Weights of a small transformer language model: rotary positions.
Each number is 128 + 24 x the weight over its row's rms, rounded and kept within 0 to 255. Layers, rows and columns count from 0. The size above them is the row's rms in percent of the matrix's.

# layer 15 attention output (transposed), 256x256, rms 0.227, rows 128-152, columns 128-191
size [ 98  97 109 104 111 106 104 104  97 103 100 108  99 107 107 108 100 108 110 103 102 106 103 103 106]
[[172 112 106 147 125 132 108 128 124 121 158 133 118 129 163 146 124 148 134 135 125 100 120  90  87 107 140  78 143 143 142 146 176 129 132 143  98 163 100 120  76  98 120 154 121 104 129 117 110 104 111 137 101 123 123 133 136 104  75 170 122 126 142  90]
 [168 139 159 148 128 114 113 131 131 119 137 100 117 161 161 127 102  92  63 113 155 102 120 107 109 155 132 126 118 150 154 151 155 110 100 158 133 135  83 117 129 116  94 142 118 143 107 114 139  83 115 160 129 152 155 159 126 108 144  93 101 108 113 117]
 [100 119 125 149  84 120 141 108 130  97 111 133 135  90  87 150  81 101 131 145 142  97 125 145 118 163 136 151 136 113 155 106 162 125 117 140 134 142 124 154  67 114  62 143 140 137 147 131 118  56 134 139 127 171 131 112 105 105 137 152 110  99  90 155]
 [113 127 172 130 123 144  81  78 133 100 101 122 102 150 134  99 129 134 154 128 127 190 156 181 150  88 148  94 124 132 161 150 111 115 148 135 102 105 121 161 118 129 131 117 178 146 173 146 138  21 153 133 141 125 131 128  90 172 155 111  98 100 135 108]
 [136 144  99 162 161  67 122 129 125 108  91  84 126 136 151 143 129 149 123 128  95 178 149 143 153 113 142  98 122 156 114 151 162 117  91 117  93 130 136 112 126 132 134 131 104 159 154 129 148  94 145 131 105 106 180 130 120 131 127 167 135 182 131 103]
 [158 118 105 117 126 108 121  94  81 136 132 182 163 146 163 118 139 107 114 115 118 115 109 156 164 119 160 123  90 113 130 124 141 120 165  80  75 128 123 147 172 145 152  95 145 138 131 132 126 122 141  87 165 134  92  93 138 140 126 106 116 130  90 126]
 [157 126 106 103  80  79  67 147 123 126 110 128 120 138 126 138 151 134 119 137 104 136 119  87 138 124 117 160 151 135 136 115 128 180 133 127 103 144 152 122 146  98 119  69 153 135  87 144 117 141 142 133 111 140 118  99 180 147  92 175 125 140 130 103]
 [159 100 180  98 148 138 125  73  79  86 126 184 135 121 118 106 112 126 105 143 119 162 142 148 100 131 121  66 119 118 171 136  72 133 169 135 139 144  85 145 158 114 127 133  95 144 140 139 152 126 135 135 123 134 152 137 128 129  87 138 157 116 120 161]
 [151 129 111 136 144 153  89 142  74 138 123 132 123 107 147  99 148 113 122 127 115  94 100 164 133 107 137 105 152 140 116 116  89 155  79 107 140  94 162 130 137 134 133 114 138 102 126 152 144 100 189 120 168 159 132 146 114 117 109 149 135 108 146 113]
 [142 114 149 125 118 144 119  94 146 143 117 111 102 134 149 102 103 115 174 103 157 148 110 111 104 124 122 142 110 108 116 127 154 137 136 150 170 144 132 120 114 120 124 128 116 123 113 128 131  92 140 126 109 159 122 120 148  99 113 139 148 106 200 154]
 [ 77  93 129  96 130 114 161 150  93  83 154 163 135 131 112  97  92 123 127 105 131  92 147 157 125 109  92 120  87 160 129 109 134 146 138 134 136 137 126 173  93 152  94 125 106 120 157 136 102 169 166 115 138  96 130 146 163 108 162 106 136 125 140  91]
 [ 92 131 132 149 113 101 156 125 125 116 110 129 102 185  93 132 115 117 106 119 103 129 114 139  77 136 144 144 124  94 153 121 153 110  96 138 140 214 113 125 101 130 113 128 137 172 141 140 149 128 118 117 115 121 113 152  54 140 141 159 131 109 152 132]
 [115 113 112 111 145 139 104 166 131 112 129 146 140 154 167 104 101 164 111 111 142 151 105 151 113 109  96 150 127 128 129 167  99 112 104 133  90 187 130 108 147 170 151 153 106 162  98 155 153 164 164 145 136 109 123 137 109 120 127 124 138 100 134 159]
 [173 146 171 116 133 109 131 135 101 100 124 166 175  93 136 127 108 142 142 132 123 124 119 136 150  97 125 151 111 134 133 102 141  83 103 142  84 157 141 130  97 116 117 143 173 146 128 133 163 116 122  87 121 139  79 119 133 110 105  79 130 158 114 110]
 [126 163 155 124 122 134 120  88 113 141 131  82 145 145 164  91 142 130 140 107 110 116 118 166 115  98 155 119 103 124 123  81 150 103  97 176 114 102 142 148 142 173 171 150 152 131 125  97 137 165  92 125 100 120 129 141 158 144  98 141 119 144  71 143]
 [134 135 149 134 112 131 160 101  96 121 134  92 102 116 125 174 110 114 121 119 164 172 138 147 152 113  99 128 144  98 129  98 171 137  96 132 145 108 125 135  83 146 116 134 142 110 129 125 102 116 108 129 116 159 121 163 141 135 108 125 102 131 114 127]
 [169 129 108 115 119 156 172 162 127 141 138 129 150  86 104 135 109  94  98  95 117 122 129 126 115  90 131 116 139 112 168  95 108 121 127 122 126 123 144 119 146 129 112 126 149 118 150 118 126 146 146 170  88 136 113 120 136 113 121  74 150 188 127 105]
 [127 154  96 144  97 114 141 146  71 158  95 124 135 175 139 111 140 145 152 165 123 147 109 127 154 149 104 135 142 128 164 117 137 143 118  54 151 179 131  81  76 107 142 158 134 171 129 128  91 107 103 117  93 153  96 103 128 157 131 131 116 146 165  73]
 [120 158 120 168 160 138 109 179 124 137 126 154 162 122 138 151 122  78 104 112 113 155 166 101 125  94  93 123 123 121 151 113 114 130 113 124 129  99 127 112 128 126 119 186 173 153 106 133  91 120  80 138 156 106 140 150 176  95 147  69 149 131 149 116]
 [ 76 165 148 151 136 106  91  93 123 144 153 138 141 107 114 119 146  95 158 159 135 131 137 116 176 127 128 129 114  98  79 159 139 167 110 166 145  67 193 173 157  82 111 130 111 100 103 121 134  88 116 123 149 154 124 106 174 158 103 126 103  94  89 146]
 [155 138  99 138 107 132 109  83 154  90  78 130 148 130 137  91 130 139  73 105 167 153 142 120 138 133  98 107 134  99 148 127 107 133 130 134 133 105 126  81 104  83 121 154  95 120  98 124 147 146 123 151 124 167 153 115 102 170 106 155  94 151 153 113]
 [175 140 124 111 102 139 136 111 112  98 105 157 144 161 147 138 122 118 140  90 113 117 148  97 124 120 115 165 113 149 167 149 149 156 129 157 188 124 131 158 115 120  74 115 110 116 122 166 146 160 164  86 126 119 161 123 123 111 104 103 134 128 162 153]
 [ 97 134 105 109 140 162  87 134 126 132 119 134 154 140 139 160 131 130 177 138 157 106 149  99 170 148 164 102 142 126 132 132  92 123 135 112 172 136 134 143 134 151  93 176 139 152  94 126 134 127 133 146 117 101 115 145 109 142 100 102 155 132 147 175]
 [122 134 162 104 107 160  88  77  92 124 151 102 120  97 116 140 130  97 134 149 173 104 128  82 126 133 134 113 126 134 195 127 126 127 123 104  77  92 143 129 139 129 147  94 132 102 107 124  97 164 150 118 165 127 109 133 160 128 112 146  80 121 164 104]
 [109  96 136 129 188 116 161 140  86 116 132 129 103 122 139 107 151 143  77 147 137 152 143 110 120 106 109  99 103 135 133 129 130 138 116 114 131 164 102  92  92 146 144 109 148 160  97 180 142  78 109 108  95 122 137 139 120 150 129 144 146 102 108 126]]
# layer 15 attention value, 256x256, rms 0.163, rows 129-152, columns 128-191
size [102 114 105  97 100  99 102 100 103 102 110 100 101 107 109 114 105  97 112 100 105 100  96 100]
[[147 134 138 129 113 102 100 122 133 113  99 128 152 153 163 113 114 119  90 111 149 120 190 124 153 109 114  95 112 124 151 110 168 141 152 123 149 150 126 139 163  89 162 154 144 103 153 119 133 111 114 114  87 107 161 105 130 134 137 130  88 145  96 162]
 [124 128  86 194 133 162 112 110 110 122 112 124 109 120 107 142  67 112 130 155 144 133 125 115 101 158 133 116 154 134 149 126  85 137 113 129 137 143 123 167 110 131  93  90 128 165 127 138 184 113 106 133 147 179 124  94 128 112 138 120  98 167  88 167]
 [137 127 118 137 138 139 151  96  78 160 152 120 120 114 134 125 137 130 122 105 165  92 107 143 138 111 140 141 109 148 145 144 140 141 168 146 162 121  75 116 127 111 143 108 126 120 135 119 129 145 132  90 166 114 150 108 127 157 185 126 135 116 166  88]
 [131 118 153 132 131 137 163 164 143 139 117 114  92 151 136 140 143 108 131 148 145 113 163 127  88 131 115 104 132 119 110 126 119 175 134 165  75 132 145 123 110 132 141 116  91 167 123 148 156  57 110 133 138 148 145 138  86 169 110  98  84 143 111  77]
 [135 139 139 110 143 137 109 105 104 147 117 123 153 130 107 114 112  83  91 124 149  94 100 148 132  80 131 116 129 150 130 111 148 134  91 148  90 140  85  85 167 145 128  82 186 121 187 120 122 140 117 115 135 158 116 106 105 136 128 123 174 117 128 135]
 [115 134 112 139 139 107 157 127 110 107  75 123 140 147 118 156 170 144 110 155 112 160 132 120 103 153 115 120 162 141 133 111  96 161 124 110 117 143 125 111 118 105 103 126 109 131 104 133  51 164 106 143 142 146  89 112 179 117 134 142  99 135 126 126]
 [117 129 136 130 153  91 109 150 115 123 170 150 146 121 140 126 117 109 128 138 153 158 145  83 139 141 157 136 136 146 141 157 107 123 171 113 133  76 111 134 157 132 127 107 157 118 109 117  91 146  75  97  81 127  92 114 127 105  87 123 104 100 114 120]
 [151 127 142 147 145 125  79 143 116 179  96 120 188 155  91 160 158 146 117 140 129 128 112 112 146  98 127 112 122  92 115 126 127 113 165  80 138 100 129 145 145 109 122 109 128 111 148 109 120 112 117  81 156 117 108 127 165 105 134 139 101 102 117 136]
 [117 146 120 147  80 110 101 150 130 137 138 117 161 130 103 135 143  99 146 117 143  96 129 113  66 155 164 137 154 119 120 147 146 122 141 140 151 112 146 150 115  78 126 129 162 133 140 139  88 134 110 149 135 152 165 150 121  90 113 108 133 126 153 153]
 [128  87 141 120 133 173  95 137 124  83 150 167  93 176 111 117 159 115  99 142 124 117 125 136 139 124 129 103 142 158 134  90 103 168 118  81 143 105 131  97 119 170 121 115  97 151 133 104 135 105 153 114  94 143 116 137 106 134 115  90 100 191 141 123]
 [ 96 148  84 130 119 131 159 170 134 123  89 126 141 148 114  98 163 137 175 135 107 141 152 110 120 140 146 166 138 134 150 131 172 130 154 142 123 141 130  96 122 139 137 103 125 131 142  97 136 108 120 138 116 102 146 151 109 126 119 118 136 131 113 107]
 [151 116 138 105 103 140 125 138 129 135 130 131 127 134 117 100 127 112 117 129 103  92 131  83 121  60 139 175 140 165 154 134 172 172  78 111  96 144 127 107 178 126 130 124 146 156 130 144 120 143 156 103 164 148 186 106 167 117 142 114 121 141 157 123]
 [132 155 108 153 106 100 122 168 106 132 150 162 153  84 145 121 110 115 113 155 153 148 111 119 110 112 165 118 126 148 172 141 108 133 147 137  89 138  74 113 103 155 137 173 115 106 140 105 157 114 104 111 167 105  64 150 126 105 115 112 122 171  89 144]
 [111 105 114 119 158 124 159  99 191  96  98 117 110 193 118  98  98 150 108 126 116 134 126 120  59 167 157 146 100  87 128 112 143 135 103 154 130 118 166 105 138 154 157 116  97  98 155 113 141 173  93 139 132  98 153 167 147 121 117 152 146 153  93 128]
 [136 148 103 118 147 127 123  87 106 138  80 124 113 139  63 122 108 136 128 139 148 165 147 107 105 124 135 135 153 126 101  99 154 114 118 125 124 126 138 167  88 122 131 127 103 115 123 139 163 111  76 136 146 155  90 117 164 116 132 134 110 147 120  77]
 [118  97  87 143 164 128 138 121  93 160  90 127 117 126 117 154 111 128  90 137 142 107  89 180  77 109 132 112 141 154 134  70 105 120  69  88 159 138 158 126 116 122 100 109 142 136  98 122  71 155 171 107  60 129 119 123 137 135 107 134 134 128 128 129]
 [119 156 114 129 115 157  94 145 113 152  63 140 118 132 138 142 132 153 146 134 128 122 133  97 155 136 200 148 155 145 141 104 107 180 137  94 127 181  96  91 109 116 135 135  86 119 114  94 154 111 125 136 126 112 155 156 123 143  91 145 127 126 126 107]
 [152 139 122 121 180 118  90  82 141 139 132 128 141  87 131 128 134 122 118 149 122 139 160 108 137 120  93 101 118 100 107 134 139 119 144 135 138 128 107 107 140  79 121 144  90 161 123 117 136 151 101 146 127 131 119 147  93  75 104  94 150  85 127 136]
 [134 131 149 113 102 146 148  93 126 135 107 141 117 123 137 137 113 134 117  83  94 109 111 167 155 132 109 115 118  94 127 141 148 133 137 169 135  82 155 144 155  99 121 133  98 108 146 141  97 168 113  91 106 121 162 100 152 128 104 137 156  95 163 124]
 [188 131  94 143 128 108 130  89 110  89 123 123 111  82 151 103  96 119  92 131 139 136 156 125 127 135 141 105 157 141 146  84 159 131  95 121 137  95 109 145 117  66 137 128 117 138 100 106 110 123 134 164 126 137 155 140 110 111 108 114  93 130 157 166]
 [177 152 126 109 145 113 123 107 127 119  97 143 126 171 188 142 152 129 115 128 112 159 119 138 111 142 111 108 113 131 111  92 195 122 139 148 167 124 114 154 124  77  93  99 120 172 147 158 140 159 153 132 144 143 161 128 136 115 109 101 113 104 146 156]
 [124 141 101 117 129 154 131 117 135 125 107 113 145 116 119 145 108 132 104 146 101 147 116  81 136 133  94 152 181 146 141  77 123 128 126 111 145 106 169 100 117 125 106 144  83 139 124 131 126 150 127 139 118 129 102 167 131 126 147 103 178 110 154 138]
 [102 120 190 133 136 101 152 163 112 101 120 113 145 167 145 127 142 136 132 146 148 155 132 111 116 104 119 129 178 145 108 111 141  99 112 122 113 146 107 114 150 116 135 118 153  82 138 124 116 126 120 121 102 171 118 132 170 132 138 131 149 148 128 134]
 [112 159  99 147 137 117 128 152 115 117  67 146 118  99 118 119 173 150 120 132 153 171 134 182 134 100 121 120 122 126 150 128  76 121 128 103 121 171 116 116 131 136 146 122 152 125 124 164 141 103 122 149 112 118 156 129 118 145 131 141 136  82 122 118]]